Weights of a small GPT-style language model, trained from scratch on English Wikipedia.
Size: 16 layers, width 256, 4 heads of 64, vocabulary 5630, 15.7M parameters.
Training: 300M tokens, 4571 steps.
Each number is 500 + 50 x the weight over its row's rms, rounded and kept within 0 to 999. Layers, rows and columns count from 0. Numbers have three digits each. The size before them is the row's rms in percent of the matrix's.

# layer 8 attention query, 256x256, rms 0.207, rows 0-127, columns 160-191
118:530416356513623591480549534504501541486496511469463490542563518483486499496478594468551472551455
084:407484470529379527623444472457536546516589518461540448517455493497546476566546458488445519454559
098:500624519475418436493509516587402452598468518465529529479503496482472444455495436522508514495568
098:465496419542503525465468445498542398465561483466476543456453500491436467459561427467436536555446
090:467513539534493443465464577490554567485482463467469423457442491478486574427459531499473490420523
088:431482462495574484498490497451462590450463558520434529506538471494527501531368567552554453531549
090:502437492499490482566505523532518571495470609558448507546520490486486543526473447477605522572496
094:483415401458487445472518459503527459423530536528515549467577597535464546483588560358458490532436
091:484501549476535530516623445477457458476504598496484448434489508509575476459513447481484500501431
089:442503527528499550405530470583482507543529503573508467482544481540467447524557513441553514504463
095:519555536474457476380510453550524394410523508534443531511456546462550473514494468475420486446497
097:510532409498502459523556509451477587487563517517463546557533398439523568503434540538496463508469
102:422458496553581647519519482445512515531507499578450512504577477510539502494500499531442550507404
112:471493565504564444543492524476470468476596524537529461510382463493512474516507584519512528502523
098:472530484489473533492506486482458475408542510518456452550558529543427523459524506528476381522564
096:504462405530524541553450381421502483531575514558448444525505558405541465447487567426561520505513
103:576496460438485571544492466449453405394490469434464541455467515433409476471515453561503455450485
100:456484532500483533478498468491451628448596561549473519463412381455510533550482497560482544522557
098:518580432553439526532592567425531518453465526585436446496586405517381401427495497427411554564559
094:563425474530546546573409501568540553523521502532556560419401500470445568457454457507523597476447
098:455534549519547494506497504528509519501489445643536552494478363540524507498490532497525505581487
106:548571393524508470479578495461502513448509537496432494505564516547467502455451571393530485478530
094:477504531461489440526498438424462462524483519485543548534398550495566555516574491505417517474405
111:530479502486460452536526539510565515502498593518439566472557435442499521476541601474520478532470
085:510469532429496486470497512545510554464503513531530496459490563549514539433516544477567539503427
105:449425520488479455488486475523483508552547527578469451522493444463524504557552526394561532639447
103:479589589404439535487473462577512504523508481496432470499552552512451520422466488460448540499453
099:565499428525562598470505636450465531486523596537490478515565499570468494499452487584489434473486
105:533425476477545511417405563538537584532461481583469444527460493605537457453534573487413497536571
094:533543495428540473430515450506564488571558533481522491575504495518471457421497517505581599432537
104:585523440491393519486534550463541454521619449481508411531389502484539459575508492423537491552492
093:437474426496426484515432481543518409453502564467459377442452490533522518441490541401486509482516
099:459533614542562402606490525530426519465543520469460599436549535510504500570485521527532446388472
104:429552528480354476439459554515474565465448499532445471496546564477591470515436540556454435500479
105:477594395545483497602461508470549470528494452547428513522463477495458516530510567453516460525521
106:482526559461433480512511552505549511634355582502510512464525583603455467497543504451514551403498
094:548520474524505583578487522500451601470529568534496643447488550572597512502517450422476555459556
102:527561504516516500513535449513512553416569493535519481507495502457576498506493451520478594467535
096:523521401398439474498585518554575540532378492554439489521497528523451505565500597395440609505457
100:566518525564424516567578487514568502491545383470491528481489547542568431553467487466464498443404
097:503524491507510558476443585509500518396518506461570512492502459596495526540538640419538558418556
101:455571557417479498446612530388476569440585505500429527492559450443537530501507470515439512482365
098:492480486433472448442452429433509523500577451416542486496495450455431525503615579559558402447513
099:527452578524560489482457569448514428524451565561516514523508583482483472549471545461491533455516
098:522522516503494545531523534524518564502568496557474505494541443485462577538478519437527469483485
095:528507526486453490487539469481510370563434535425535449608448509493490475429467531468506543552504
106:499451418492441466504558486481501439485444476545527482532420475552528435500447479563466502453448
101:470404566539485468478547509484475500465477444463502530420524508448519387463516430546521490539480
102:508558539605479533441474575523474429546507485458509489477538480475549502482505515517493425459616
104:458614472487562487421474396480550481635484531430527459501468518470472547509474520534488511543475
098:468520363485499512522482457460442453574557517535534483506531478513471524523496549447461536487603
108:565523418482567411509492528479447495486461429492564523498449505406441552539537575571460527504561
093:547506529538475591515531492516482470374500523572564606502520468472462497368549498454580547537490
101:498447498533496440532496522529473456525518527589482512472484479550460521447395620485480457494568
097:478510503520550382525488531553411525531498526473483501535382491482484405538388543469582501503572
099:478525447454444522537457594546574467525440562518485547490509491521591525453572487565479549454528
100:580525511531524420496456488457464471592491537480594534572497426504407538507541633470431495511526
100:519492549556454497532572509482500552545416607485561517571503521516552493493579473501498528525528
101:476634607490574441491465487466479530433571480495551505466481490467510459463469502567403549418521
105:483491520479513424519522475600607558528523462464524562525575419543520607588526569518513499488564
098:527496490498575476469566460513518495515475530481479581586436509383569475523478597477536453410564
103:410543365492511439524534516586459586410468480506442469471460464549495478487535470412496489568437
101:486566420447535428483497416545444428570526471468463468633546448528424475497427482488552521528446
101:511429492445517561463556437458540525474602485583500532447505402517486458502485415548522518479512
091:430541531461455526499508453467555485618490482492505396495499474497584476523619499476543485426539
101:556519462485536557501523529477452462516425454523471477537519514417503491528470483575520597486485
090:419508521469541499463478513490501539632528569534413446513456564536509539493521520480458470534520
089:510557445508406440434512529536463527526507509548509539447531568443470497523513485413592530582531
090:529484500531431484553430512602443492487429485468481464548481518508502530407541508506502591469499
087:494521482463544491534644486538607515481491503609476542545544484557441424472529513517591448365456
091:442517541552604451476503536476538511505587604391502481448538512470613468448523531515430498547535
091:538569477485572500459519568532538445471503513427501496504502476443564503503530482491535463569473
106:486564522484468458498482485559493565569442449520598570490455464486409503469491412456621483555536
097:441503475475552499568534536540588509557524496491523534461588611542455523560450618530520592531479
088:580508535463546451501479554465573481522544500472474671468543571518531437417512466587460603535549
092:487509480473497557464588545436414489446476451474484534573485486497450469536451414520489427537448
103:430458441496453512467533529527479377397501455467513451587499524514513482532392491504496449488505
099:632436458462398442569537486505457526473471547471501542420450524458518572457526426485533470537432
093:481462470565455534533492418583482470507529464480508502509553499638497542548522432652524475489494
103:490568547565570468456469531483459583537411436567490478553499508547450512512485503512483516568455
102:452393507427452537446488458562483479463452527448609442528492489508537596504586498502482565557387
088:492493524565580439449466503414525478626439570542569475562489468582447347517496532517541444551570
094:535547477474462520580433534571490432492419441483504535518390510434497521430509509444496408560523
099:605486441479462416482526482579540554548499486518372551506489433452565492498548593535503477504487
099:584459601562461491472524556554487477543490531488444500500501584500509504507425507531439373587502
099:483517484509483454411463436562534427484536483506374484490536560442513449510574504443463547493544
103:551506548551549619469542514481431574555552456481443468537501470480435555598586524499542504529467
105:457527539466536547524580489526524493494513507430537525485437582485404467511477514532509489415509
100:472505563444586501496470512446475423465493504455535556478581515498505474451429490516415499559431
097:503459562442370501505498494519472398423517445466516546510461492474501553488440476562491419558439
092:544456522417617431510539505467440408488612483465597515554613614477530440605486496506489503480466
104:526470477499552478509433505473502493543524504562509527491527401500482528467535523438504478493563
110:472557514545499425478411500531516388483522473502448555540551466503475407533515488523603566521500
098:485532461524584487493467504549542513551557490440449516576476438477500549400569514416500518495463
098:507520451449498525458515489493558526508529443466594438445503480452513546543432490521450493577493
101:563507498516456564490424405451500469474526486502549555440420497509464507467410385440478509537511
097:455391541517510488449518530498466510495595555330413583410547473472540431514575478423496516548559
099:576460460495507528572497524521576507508556438567484486568502603496532513533519497458512558563487
104:534482485508457552505490527458536460488410581528378507484492507479440556446424509492502442582472
103:568524531513520417531511497540516509461484523478489510518495459487424477599546485517461456479416
100:499534509505550442488502519566503589525597453550491506432473551543538453529420490460511470441433
093:462449508581542443463471552440484504377510499474526420447443514569495540497489533427500473503518
097:591489454482474466458572455532553491498499437433563484529503410557463464445460479456423477441496
101:522483563547479546468492501532511557468524489526556470504445522518522510469488448443475514361511
099:445499470472464409493498478524432518478496514432462465467423468465520522524563529528404422481552
097:406434519551570493456527527463542494401528568516502464541577540482598553523531540448568517453457
098:487507514566504396544482498546547529527532515507509383382427445582444509503513504486528414527463
103:468543501405468465446443424571494414479522551534438581430460522486504489441493437471506439460451
109:446486537511450515497621532526522502497473579481509394539540564549538525458622512506537495549603
091:509383523528458525558477575452543513606421470535516539527550563527500482393519470517522454493504
098:432423502454500517534464514536522566603535558448530441543546493450498590621475444549552522506548
103:405460463561512444426453478488507499472520517479480593543543522466545508460418504510522455463521
098:506574503435542480448501549455510549523515474495539523595459491496551521519525498500536436493518
096:515507476416392556455453553533499476484511466497545481434498525563597570511574583464475453494517
097:518453464506496441524537507552434501507547485565569501506539453488450544485469545404432555544578
101:458548541501540528471454504516378485507471519515531554501460465583566514457578396449474394451521
097:472519449612601532499507475552534567541476452473463500471499473475467496513440602579546503522513
099:548571529438474623558516536563456504454479480474472443433483456481474473519549518458569438474455
106:520460476555482477528490511450585534488477487520594478552506462493411435459461564581530500456605
098:557563560435538466436543417539545491446522521579493587488435435465424495544428422525502479451490
099:496472455599511521534467473480469420515589481532489373418471514391514435545522428402433508446542
100:522464500535501546466517584477516531481549501470494470535495436490514504505553561512416546454494
110:524468474490519481552592522516464461456548518611554574575534491580425502523470502494395450520516
096:455397442486495473439487435618548478541520402426517459582485552497443620490505539508472523467497
100:499570450508480556524552471608447494531476518440511614510519483482582479453519595440576477553526
098:482545463481561546521469577484560476581554488465491551491412583436480479550475415497479488525546
096:427492525480544555533502475558561529464494424520541428581466501427540566497532475573462478478436
100:592521500467481497465453572511531441538506585537562427473416469449513446555559435567540464468484
# layer 8 attention key, 256x256, rms 0.211, rows 0-127, columns 160-191
093:533500405517535533512544528462452482440457541436429532536468513511508578538561625493536544458492
091:485507381464573595533550499491531475546465488519497526461535513491448580501559553443556437574453
108:468455548478534546525440510525489597475492501446569471576551368517514492491508475541502463410513
089:573452556484458463541448447541434472509455495482490543478570511606460536498456492466456500489577
090:474487552448409465425511416584516523544521384466617486432458476554485482524455439528452475517443
091:582502478511525505514389473507571456535514519495545559474416368552506495601538553466516428430562
092:488549518505556518538461470487561530494554467475559459515482442457527444443476458515486544466512
098:556498483519483515541530555441463517396519509537455527483427569520530559452444589517434541448461
095:469489488477445539622480537417442446518544493457495554502472478460482462410427466576553559549513
091:525447489450486437549536497410439484511468614501557468516497570460472575517452403479503531531458
099:593489537575402554534489503518510460456495494532493535518471453520487492476468533501574534517459
093:516551540461444561463494514593450508504512415473379523491455496504437551515518537374503432521581
104:517466439486564485548578477458560553540490464412536605504474526520444524534500569380490420488544
105:468477497564553494536386444544511428547608450452471542380433459505477530520467580524499472489432
101:500498459501493474520477433491486395469519489468535526569526544531553605426342463562550445485520
097:495464485445508411516474551517529430491411468464508453481600438578520476468416487461514481554574
094:447482512497597459434466543593477498559507570530471498474549529427523527443469385550486420436437
099:548584414450441564483543516504563512548525450463506470561457534497543378565546470506591487503493
096:551460509503552545477483506556550373482572484561609521535529533444496394585583464556527448418531
089:483430504399433444473458479576497565514387506557521445496539520540487471490577481505520492597482
097:539575520482439463542507497519580434474484434528507491471591591489520571460512529501452568565455
104:508512570568505565464475479488473578563419419495484418503497516495557465499528496512476459510531
098:456477467561509526582465470505549453406546517455484440440437467480505513480472513466524461463569
106:543552522460534536538442443449549513554615479517540553483430532501414486481588517525468603495433
099:489491515502512600467436580492499561500508475535477538470474492513533468466579537469505557473469
100:449560537531424558490472515480528581509438445508503421495506574514497611557480619508503481481486
112:485540479475549477546586524393548397444512483482353517425538463465486597535458587605516453463499
102:459573452468429538516499557398496428508471496590459534483481498464479397501516485529442477580484
100:504526545514457417488467382586493468456542552455506489445494465592541571565507448535541454526536
104:364434516501458435492463541519521498518426557565583476506483502512601516514561482510479537521498
105:481569488445490527593542513516532542521493565503481494476485479471454477390457519470508492400449
099:439441527605553480506455454458498499554620577493566479548480494522536538494449526577380476536555
100:538552587536506567401569542477496442409391400484486391425449496432443540503535483493529466562511
106:465529557435521439577508509482527487512457393520497510479479502442575571529543452538493564522558
099:479559566481500519425486495523471535457452413512468425459572676470544530576557546585500515504541
105:559473444397536445438438435398505475519530426451545508483493512508479433534474459486546467518451
093:510562565568545475516529603531416507529556483478549518427506475488463513582450454477482596482475
101:463500491509392505537542483454476511473521511487527488433513503433565494505483475451492482565527
096:504516513633552439530521449574423518478437401470452499503483497525552484488487509396594468463432
093:550512491515516528481585526526557445458477509489449504442509508493515527366480505442467549463521
094:529502428505520467529502500474488527370455508487464589502532447468485407570536502504526455554564
097:467534569455552416576520511564451382465444535540531606578506448512498479547423460505532566551511
098:487445604459555416535556552588477467553435559558508441549544435514480483503425510470516514436556
097:547513423544498518468484477506468519475497529493430524573449389500506461427532440555526496560512
100:442424510442531430524552498465358522491558463480434500402505579543552532516484512514511566438394
098:555365481419570497603439564553444464481551416483436474465497517488447515552521454511518446566567
104:427422504456563541488505504535467545486536418469477506521465524586452527473501497447493561491512
094:518486519484566556492526561495525465454544567493521454487475575579485439492543420417527515482481
097:559516611587439510475545530533554437472379477470447461542412558458499430528515511478458436418475
098:557453453512440470524511550546513525528480554477414443601478526508617515470496514511557551527514
095:541549527503546593542400542547521550539573530497575500499483592480499563518481420509508563426518
103:507393514495498426494518600496435457494478498566496508414468526521564463476467485469531516471447
099:441473510481500465476544530535558473513374524513483442492472600478564510470456454588458513531574
098:577553467456468496412514483506480433475581421452560496498523452462555581398513458494458504536465
097:552464588410438572559484547545460544359381554408497480482430537546551504462560466452497539505542
106:524574409489598519546470446458565464503476488494423604559432546546463433483531623506525475534553
097:431443532524487503445519445558469498488500519599329508560383499486525533526505506535506514540500
093:544447500496433538508464455500575508563593484563394418525535504493524407601465479497465428525510
102:555509570537498517531523444530576547544415635412505542490539448533458444532587506512551486512405
098:576446541515506579475523477535475520612615458491518507478430525538562484493448507583530490502474
099:459408492490506634557508479493489497560482519591493517533550396507474470472479497471510594466493
102:559459562475550536472571521515448492432498471514514448506559521473440506564475499457552553492447
099:543538504552468426524507489538476504557483441494446443473405498491520527435600499464451455398540
102:499441442589516471566561512435474564463446498427550546541411544540493524438490522426562457474533
089:487430544461471581501537484512554536462442446494519556458521427409520686485519523477548504483427
095:526465555468457534564426512597550503541492533532561552560507511562509424454506515551516432506473
082:427500521543586481484435475556505596487535491534565501563452401460543560472450535474476502528431
093:570393534464463439570469441475573512575426479564496422539448577459419479435554396573464465497560
092:507593433471440466475606519355519433560543576544447413530433410443524527588500442428532499600550
086:501527426562530583482613482524480473547507611518553532611438551457543578476518469545519465509533
100:561515528494489489421534567493532477475482536499568493531476437484475462507433450527550459534563
088:598501566660459490429407429562543497532516445488557610456517516498443481487468450481536568464475
093:500519562535483543489533426531487514556504606531417507526409448477523484538561535430522515453564
092:524584440531563530554481499452498538489588449500492431461453496549562512541531574437506487517466
092:533579481529485560561511481515388555457570536512494522485377436502444533452503473427510518368489
092:518515504509483497507475490576547493556449528500516563460553461497610505462503510560512586428553
104:471514561549484417574448478570449449472504486506622569510547443494477436536554512508503516407460
085:523489422459531592454456447527395542493556518526537544508457500480468517582380533415468481549567
093:446471466572430467399462485517545448480545545511470373490520522557428489551499527507526461591435
101:509463483395430462488498529545526391562454550406562455564560581537524427433538483553566448532563
096:546502552498463498451564614502611452513502475452563537566547470549532429518506520555531463550475
094:529447484485486601612518563495553561494562541522627460498509556533569467516568533489500456481523
097:535513539503573540488566484496587433552528473455350513503470485526494512408566501557460520500403
100:466456561462495502494544463513514504523458445456401422501482440479453523557458604523522468553548
106:417505472381437538479392541461511504512418501493547471411497501539374461551458445415461452537498
101:489559557482514542530491556383499483465462555507414512507460427562518546491442541537499532399506
100:537385529491469436577475584485566509558482437578460475484479428616432532469540543518479563452541
105:507483536554516441467529536550506505472468509431628432409539538565449506551427487522501522438553
114:450387547554547490467476385572496495477501474555523604449492464457510523519522420537468490450495
095:575468514491505468548570551509505590515549441590542456518467597516491498543444528490546487520487
104:577565558493543515515548492426551555540493533455439571446522485484477603522507568573525531586401
104:482466543504562519534566463449457521524523460469469447528539530496517477549524415421536552494566
102:508553496502486463518471506469464508538523432518459478573549490481551513554499505529498640521469
111:505538552559525527480567528423490427567515517400478556505528570512568485445447468488489471479439
103:490547571442480533575497465553512468509508472427505482427543534462461531533499487444461501548468
100:433396418522512528557425572467440452497500459438437397530569486394503499497517504482444454506531
095:571459544507585597451505514496463495504444556597489580537506493585518544549497476552524451566460
106:465546493509401525533448483528465515500374563435546488508453509518580531480513528549549484537523
097:580497577442523530529493484458527503521538552577394503604508455506465555519543454511483476531429
101:514588547470489460582556519480555499471404525613490468478465518423548517506519493507612602548460
094:532513445534545542461512482444471569455505492474512496491563609505455492443444514611543512589510
090:559508521404482548530451531459516551473460467492445453468518483479500501475494400503551572578445
095:456478500506491498456564537489563456501533540431414545453509520538523442496458479429438538444490
091:443453530477506476555524534514502494536440469471546523588605476521543494458509554556559508565592
098:494571502491460488507466428465524502468467579505508481384555613452478527499557458443463441504575
097:522483445524497543440422546463483456474472490439573466537495391517449447484501583475433535458480
097:546437458440470566465557536488515609521507559541445458491537516521486560514415541553542486462491
101:448503513460588487498519508504434565468603503472448570456551490540421550517509441550483623425470
108:574467506465543559466578571462390456625511453479576543570516496465491515575531441426436448559484
095:442611525479567446471517376518449463593557438454482548464489444537476495487462447417548491435466
100:553501492422556506565516490476547407536363432453448509504537496559524534563512479467529484562522
101:542522483413510510503515458462465490546560511431475507479502417463503461543543574531473420469472
096:566501480549436479513503529555512527468500514569433489592492508469361437453496552469478588511537
093:377466522456468479433395582474472622625532502453513578442449504474540456533443569380547557512447
102:498427580490445463509488474542559539487534531411450488498489553515482502540537471527528507617485
098:548490523568440645445517449440506487464469554459532519589544514357510477485422538481531502483555
092:509458517443459561466461506548487555441575533468455584556610441438651495551525512515470385559453
098:518527413473459471467444472488524453501436422417650498518590421505530470486498564455477500508374
105:417488542472566473473512468484486470515475486524450424496507509542475534445514562443545482447558
097:469520559460569650471546470540514430515515474449532503499525492476456587499504448556506502465497
105:531600456551446512477509541491436445394554454470465555449564553553561552480508489483517486574467
103:516475426472474493463541509486523444440507458393559424563472538465563488540488448499397512448611
107:452474518531516501469506466573536450598450451504457419482468449543421480537523463528500473503508
098:507565476387498500533523466570432413525518452450442496448512587497546457519449433497461487468504
098:485548565453502432431490534542468547560469443575439509511514433471433514501552485480473586535464
100:526493515445495466559439549547522492438494446531492578493472486554583463450359423485385519505438
094:506499526413476457487551533541567464399564486532535525548429600469539446410536480470487475470552
102:565569531515471485474550513437510472501471565528526560571562503444472538452492445404552511561480
# layer 8 attention value, 256x256, rms 0.197, rows 0-77, columns 160-191
099:470468467513613547502452529534439612574533489529467565597537531508504444495552437551456568579542
097:498498453588420405463590524437548537543554429484460494589543540452516472564535475609430493439638
093:439495533482472404515595538481458530490554344433537521402455446385445535446575464412537534525530
096:462468500543474558452477426532500529522511522508451513450501528524448583591621496477474436465502
094:564493471482576594523609448492502509541563537463510410469480552427480625509441532531528485455478
099:528478523495543434506497540553422406524511427435537496503519587494478432556438540500563372395557
100:502440538441516541436588418545364532467363464516505459544433471494466443455601489560477500545477
097:526538436490439557540593472519516497500404624482525367493436440481490522481534505507481479421480
093:491518457513434554539459515515502417454497405556491438513347523526446551505444449519551538562455
106:400452476483489449450468438558561532433519456472509532476451458515520590481487483492540451486567
097:494467512507489463512517477546544602558495446526541462448516563426492605557522451532518453386517
096:465471575588451468514585443497464616538503517471436548523518444583545519588507482540541468507509
100:641529510545438527402616524541495525506553603497505451502555536487475500413473538512459538445433
100:537562541518539509442483408592469631542498514488533407521426516493512513510468481543460486444441
094:516514506558469537433503528542563519441430647472508571559459474528479432571497395591572457455509
097:415481465544517488538510397510482511500452570340552469496471567569445453579557552500407534575455
100:580528453420519457450582501472404493530436394502536501495459522549504483526473523574552590400443
094:491513451561532536412501490495438561415435407629488463520574464517499446555476518619395587491561
109:490464456471493550443523542549487563594498498582469415454492491477437390438588528537575534455411
093:500451541522543456412480547508577527520524510531555518474624447418488507476482495489490480432576
100:501479549593466526486529591530450423418611587438538530529455543597542382512540492511551553565446
097:511526522458590462511404560481406545548486514484460471481531442517601585539559466559629487520483
102:446589518519493507433596568549533474544431517500580464441501580486597509410500465513454421453627
098:445483492531588501464511517510455460540492552507488444432561429552433437453508406476485479434431
101:580485470568626540438474563376421522487397484455480521476484454508439583499552588489482515509407
106:434563535625577547387495422477573483590478489534544497467544549467554452534581472453588479595469
090:544536583486525517442476588582537495568480579571463506552600498427388523480503459397488583424470
095:454490495354423406545534496440428436527555420478494487517559479505544431460436487464444433512576
102:518584411471545586515473491541501461495563516384503475540510463571443425448465498562489529489481
099:593526513519637461466482527589505572480478453517553501486568504566518583397522518532535514497436
103:554502579554357553572450493507450437666543441544514457470550549475461495573464492513427445511492
100:496488512463466483460469529484579460488479484502498490526475524516591446466434503462578523461564
098:487532480425425477546454526462452495510544594452535490607524497605487437354590526562550549569392
100:464472523565555469551476551390457465455611549591526456395447537459551483395489460502572512464369
097:469557522480550549608577513448560519558459529569500461563476503543534498506605478456492437596531
096:480519426478502511601454583562461623495466568373578467492497496565499454511579574517525562503525
101:492397511521525480484555547543499606430542429453530510486447577459564459586516632439553517477405
098:509517453444446528474476553471512614500619454507546517513426564543518453490505566571471585434463
100:475552562564563465381477502518478432522489561511445457601604487492491560514422450438396480475478
108:498511497533559497530513443503505520475433468445543548460484485469446402504494576516453575550407
098:493541497470496432472561505453486548432543539587480427430536452523546482378500463546469506493522
097:567431471608523450492474410492413460554495564502525465483438405479380421421521529451498504483503
095:542502471495498455493496533463459386483538604485454540521549429508545441521517496489522452457523
097:579526494557659409492615513473445514440504521452523458490563511498525523503490506399462579463543
096:511574443477527417473511514641430567486526458512478444460534494513479531510474564507578452402500
103:475444529465575511447482433466587543485517491483489412519591520566575572439492491471393490399514
099:431424503416423534467518520514526545526443478573456531410500407558468435542486489551531511527553
106:510491442518537492509523476462457541486518489511545453606468570387507502555513567500539423454543
107:435478493422477502413502499403471489543539448485534488531527471494450606416538498462485471521579
098:524476464571507592468336542499465454449471495569428510493522528549400567484450495567501467474431
098:507419559624469499472486556456537552494382523513482474500456496427477462444600558435466405463434
097:537428530546450573486515477504578465516497574474545598589433479509651420482478470534493516578456
105:523470465558535500417543488598533474535579497505524516564423410448464492343454454512595486603463
104:426478482512442619497410489519534542498507521497420539548502530519443567577439432569531471480460
108:423503517472451534488476484537561484459547524555501502491557543452439540511517465542506528535472
098:516500521496540389475530551475548514466558529420454539464453510491389546540538512508584575544504
095:557530516613446547436482569471436548538549446571442469481430433495587439511460543512485520413488
097:535521516549489549430547460364503462470516358495511527589422504612498481571418520501464488448398
099:443510486466539508489549527506421489475476483475539447539448481411459563478597500542456485429502
098:586552443492500489485545510535532495602549410491566603381351552548536523538523513497512532490466
100:571363452448468510406656507507403419473563471362475451469536430481487595416516639496523433526432
098:400579521445529498522543512585552525461522463517509484518540476509363512433497518463487483525426
095:555536519507463455537491504461506516541463479527555497400457500480505588424562550475494484607502
096:385480536549479562524495520466593538500440407518499503521516414539470480544505482497395527578565
105:492403413383536436537464507524485495456589471516510367544527455418571461427526581534490548472484
105:471482548457442392521542458463472444493515548512454529531522521557646509531383530547463563432519
103:409508548441471468520521526447443475395589388448439484470439446525558505537473494406487518521460
107:465537553544443526503552455581576549470443407513531539464532530463555375576591500496559541455470
105:471602474562544524545475459484462530543503465467473500583535508556448525490576388515482451430557
106:526574474505479634499482538481523431453521529425521449436488513564486547536612564488449426460537
100:542514542475573514453500513479439455477511477500425585447369542502569633489446356590450463420468
102:533649604487404586478555559455522491434481464600557476524468452541477485429439520476589484511486
098:473434549459432512429539413421530475523485475489412424534565527465510551592623533474547507530512
100:569478517435559568590420423497387469454417463516577498556432423511496467508595473568424412569481
096:461512417464525452404413470485408566534482488497531447475448536538550464460494491553410576563521
105:523460451569512433414469545419544528425458422559489552486521466543465483557539469421531530442429
094:547496514408495458602451480582462526499495523520590514415472556455487433513483522426567525436514
104:414477444396425488473501476443472553458538559560508498573534382496480555531450444524546588608443
# layer 8 attention output (transposed), 256x256, rms 0.543, rows 0-76, columns 160-191
106:504502523543540467448432538456441550477534481497459545464538513432499398571380513599452503505460
105:471404430491502476517482493477536536519451451437452518483523513517523448380477484497510506425588
097:532629508521461528473470548556556462480464602440578504437473579551486493497499461487527461507526
103:474447504508545542593406499435533559504474474439484520499478460503440495427504483460564496481522
102:489511588436490508500593510504550455562509604557523513467580543566554586421440484553434459539440
106:339395418429541478511472435463381530525530514505561459497423450527497534524652531487439549562451
100:519490447492522469496406419567503445611547548449560544461531537423510493430481516433609436445455
094:413467532479492516421393542499601511539523447497427525563493501469508573577427533499507508516475
099:555448540546501570505455495538530510574496560551514372497517540525566540448453468509543495419520
106:556619527503498395562610649475464447541449547419553522502495482495430532505523504472534524537468
100:552527481550497378398505515485549462387463541447468499491499495515530475437487580486451461485528
103:545515398523488539564523508494599511495617547456505530378518515511458542430499491515546544454504
106:485529514530451464565416444486567505492516366447493469524511456503433546587434497525537476465504
103:494486547465464408522510503613525433571518481529509471504532483513552532504529617513406475537505
097:539488488497500563418496560421527549538576483526543496481502390547500460498410494474521574406571
103:508478506439449478450548591602531513497501482533543506506470584465466460506462523425524534479470
104:443464452603496534563547542484469533480596517556555567521511487446562463534414448515470484420620
095:491568516490507459463423444484475442599465453470458500535487503542494419440465464580555548444544
113:535424477546506539531573511585520531415496487514529578554521417445432559523449508433584553482479
094:520462463486501518547443421457409502431503491515480484596451560505501552499475618512589524469608
105:442423498551460503508453503579448478554471500523480426496560465584471505538440505373568563460584
100:570441477500536605525550484510434471522582510582505450466422549553471550536605500457425522490459
111:501470548563405477475552412591537513535495433561476500494520536511505491471516524490544583564495
100:472406590441535424520409386431440416524495543507571584476490616510508497626527625570516512557614
106:591538587473583488477580555518447486398584531549504512420565558439592552413459544540487628431413
109:427489404509408414541590494535435564457452567550469518523413508457471547393562613460455446524581
089:577477437433416436548469520407511504560456498537508486560496540506396498516518557569575476575508
104:549569498519546504542492506494536436582425545502533478459510494527427428508452515460547500521458
109:491469584502496481428465476476438434496465585548463523450521558452601550534487549440482452476495
101:574528534408537552516590494514515466520534459501553495483470428459501490552545503483531426564527
110:532409482467580455526437494457504556511597535492534461465501565500549501446472525559653473537537
106:539512478545547477462640504492506612494480462553573510500537444484404482573483516483442503482463
103:484473457486416543461460493516477544536558496595507471447477461400546531522581569475412443464542
109:473550495483444533374503485537507470539541585543479533530488534511564482556574406505523470529468
101:583440517517438485440461480498554453585447484557559523480507482547445458491530508420503527457454
102:484455433548504500503550449526465534470547530531469449429540484497438510482455473453467482447530
102:422511502560496503374507499458496469489450588509471515529550357413482527502493405526495558521516
099:446558491500504499435525466574448418489524468421490520433584518466503459432372427499493478507473
104:552445527486582593453508541451444504528422432451508502534467485396568461522541546533570552491424
108:543527486553495378495498476484403539438456462458528500451483465539492471488450501513509475439515
105:477472495504479462468503486556545538484479555479502509409482587490550425505615435507497468421464
099:549422434525365398542558519491456493494538449455447515505443595538583533530491510536477416510554
100:444468587443466502477501564463469499650447514506442535532514395494498564525512501481513547531556
098:611584565424452488494491520482526537541531415507426528459437590486488428496429450484432544458482
098:457446504513538461438469475540473585537539568543532504474502471462560552514484488452464488513454
107:547529498471410605594472546437563368495455447476506501504462523546588479450475486421519431586480
107:426527413489491554548502472465493467554453430436518574445496529577440517566534530462448440519473
108:521475462462467578559507495515546513562481513488463484551524508576542535445492544504431517431429
110:570480465449470527486545521526585566589448516465575627526474535479507409463524478506474548376488
105:498590472482550417490600489451537442482627432564472450524540445515521402449527476505502475480550
102:472444473488495577515501452435498478542559535512482482489533496444453558502494464485593568596392
097:539504459462476566550507571584439578565469529587484403417445524508433502504483490564537465424467
107:406569497579474482482514497540501479522555444532442525542511517530416547587494537513496494451454
110:513534537508569541509459507350497518414557510513454587480549549546466474493453470483528540551509
115:463529452489501466428559482434457459533470513471420463420477459491507447490398528522473417525512
101:545631568547478522487502475426569535470493547521490500521504540538573490509588462433466475553436
095:528517501417500456458480479448417532528509535480467421490560491574485491524561504403489596511508
099:501514480482548517480383582536555482502423442540460495458544563566561488449535465503554572501539
104:580486563454462462512471482484553467604538549431467560511456607503463566544573471563472549520566
098:488611404434466547511449535500530609478539479444448545563521531454451482472563499373449521541508
102:483561475604494435540491528531513474481477542490572492474467540550475503417577485417579519555474
103:509503541570487518464514482583542512463526501462460559464501516492449532491514566490504520491544
104:460447478435474448553520484400543418450492512499461512638432506495453532431402482486538429439529
102:577445467501446464499598542545446494558410486545401484409526515507472501428557520460598524462540
103:499507501472521392432563547581475516553449475586436478402576456425588553496564403618491538481395
106:534501500408603602467451537505512471544539509579452459554552472527521537543465470589524432477449
103:408488452473534472507504536511559595523518440544379592562474466565566523482505518483506524506566
108:451603470516434473509506476548467521440379489517494541466535497521423417463460576366558578494460
107:498480551521391402529442531472507591439503493579534450448404633486470566541405535519463566492531
105:548494551416539545491467545511535455409407484457563455465497456535512478507590551524477539336480
097:564581490539489566463470500536494449555421491505442402534472491518597650467379564475555572501444
099:440588493596413430479458397455496514492510513445426516456443497547425454486523545503570515502575
102:463512556434519430486495496460547562455492477580516508551568562506524525532517388474514507547449
097:468472518514550419426564442558545535385518558551598453463521513470497561541467476469488515454585
095:428503497488522515488482471483575478542537463611474488480567517525505529467442478541463470556455
104:622475504631541467629579498469551472427444506509493501437474511554460434520533419525431523493490
098:493550484476491511599554501565511489467495493520515567470536472437511501412424490516471449371507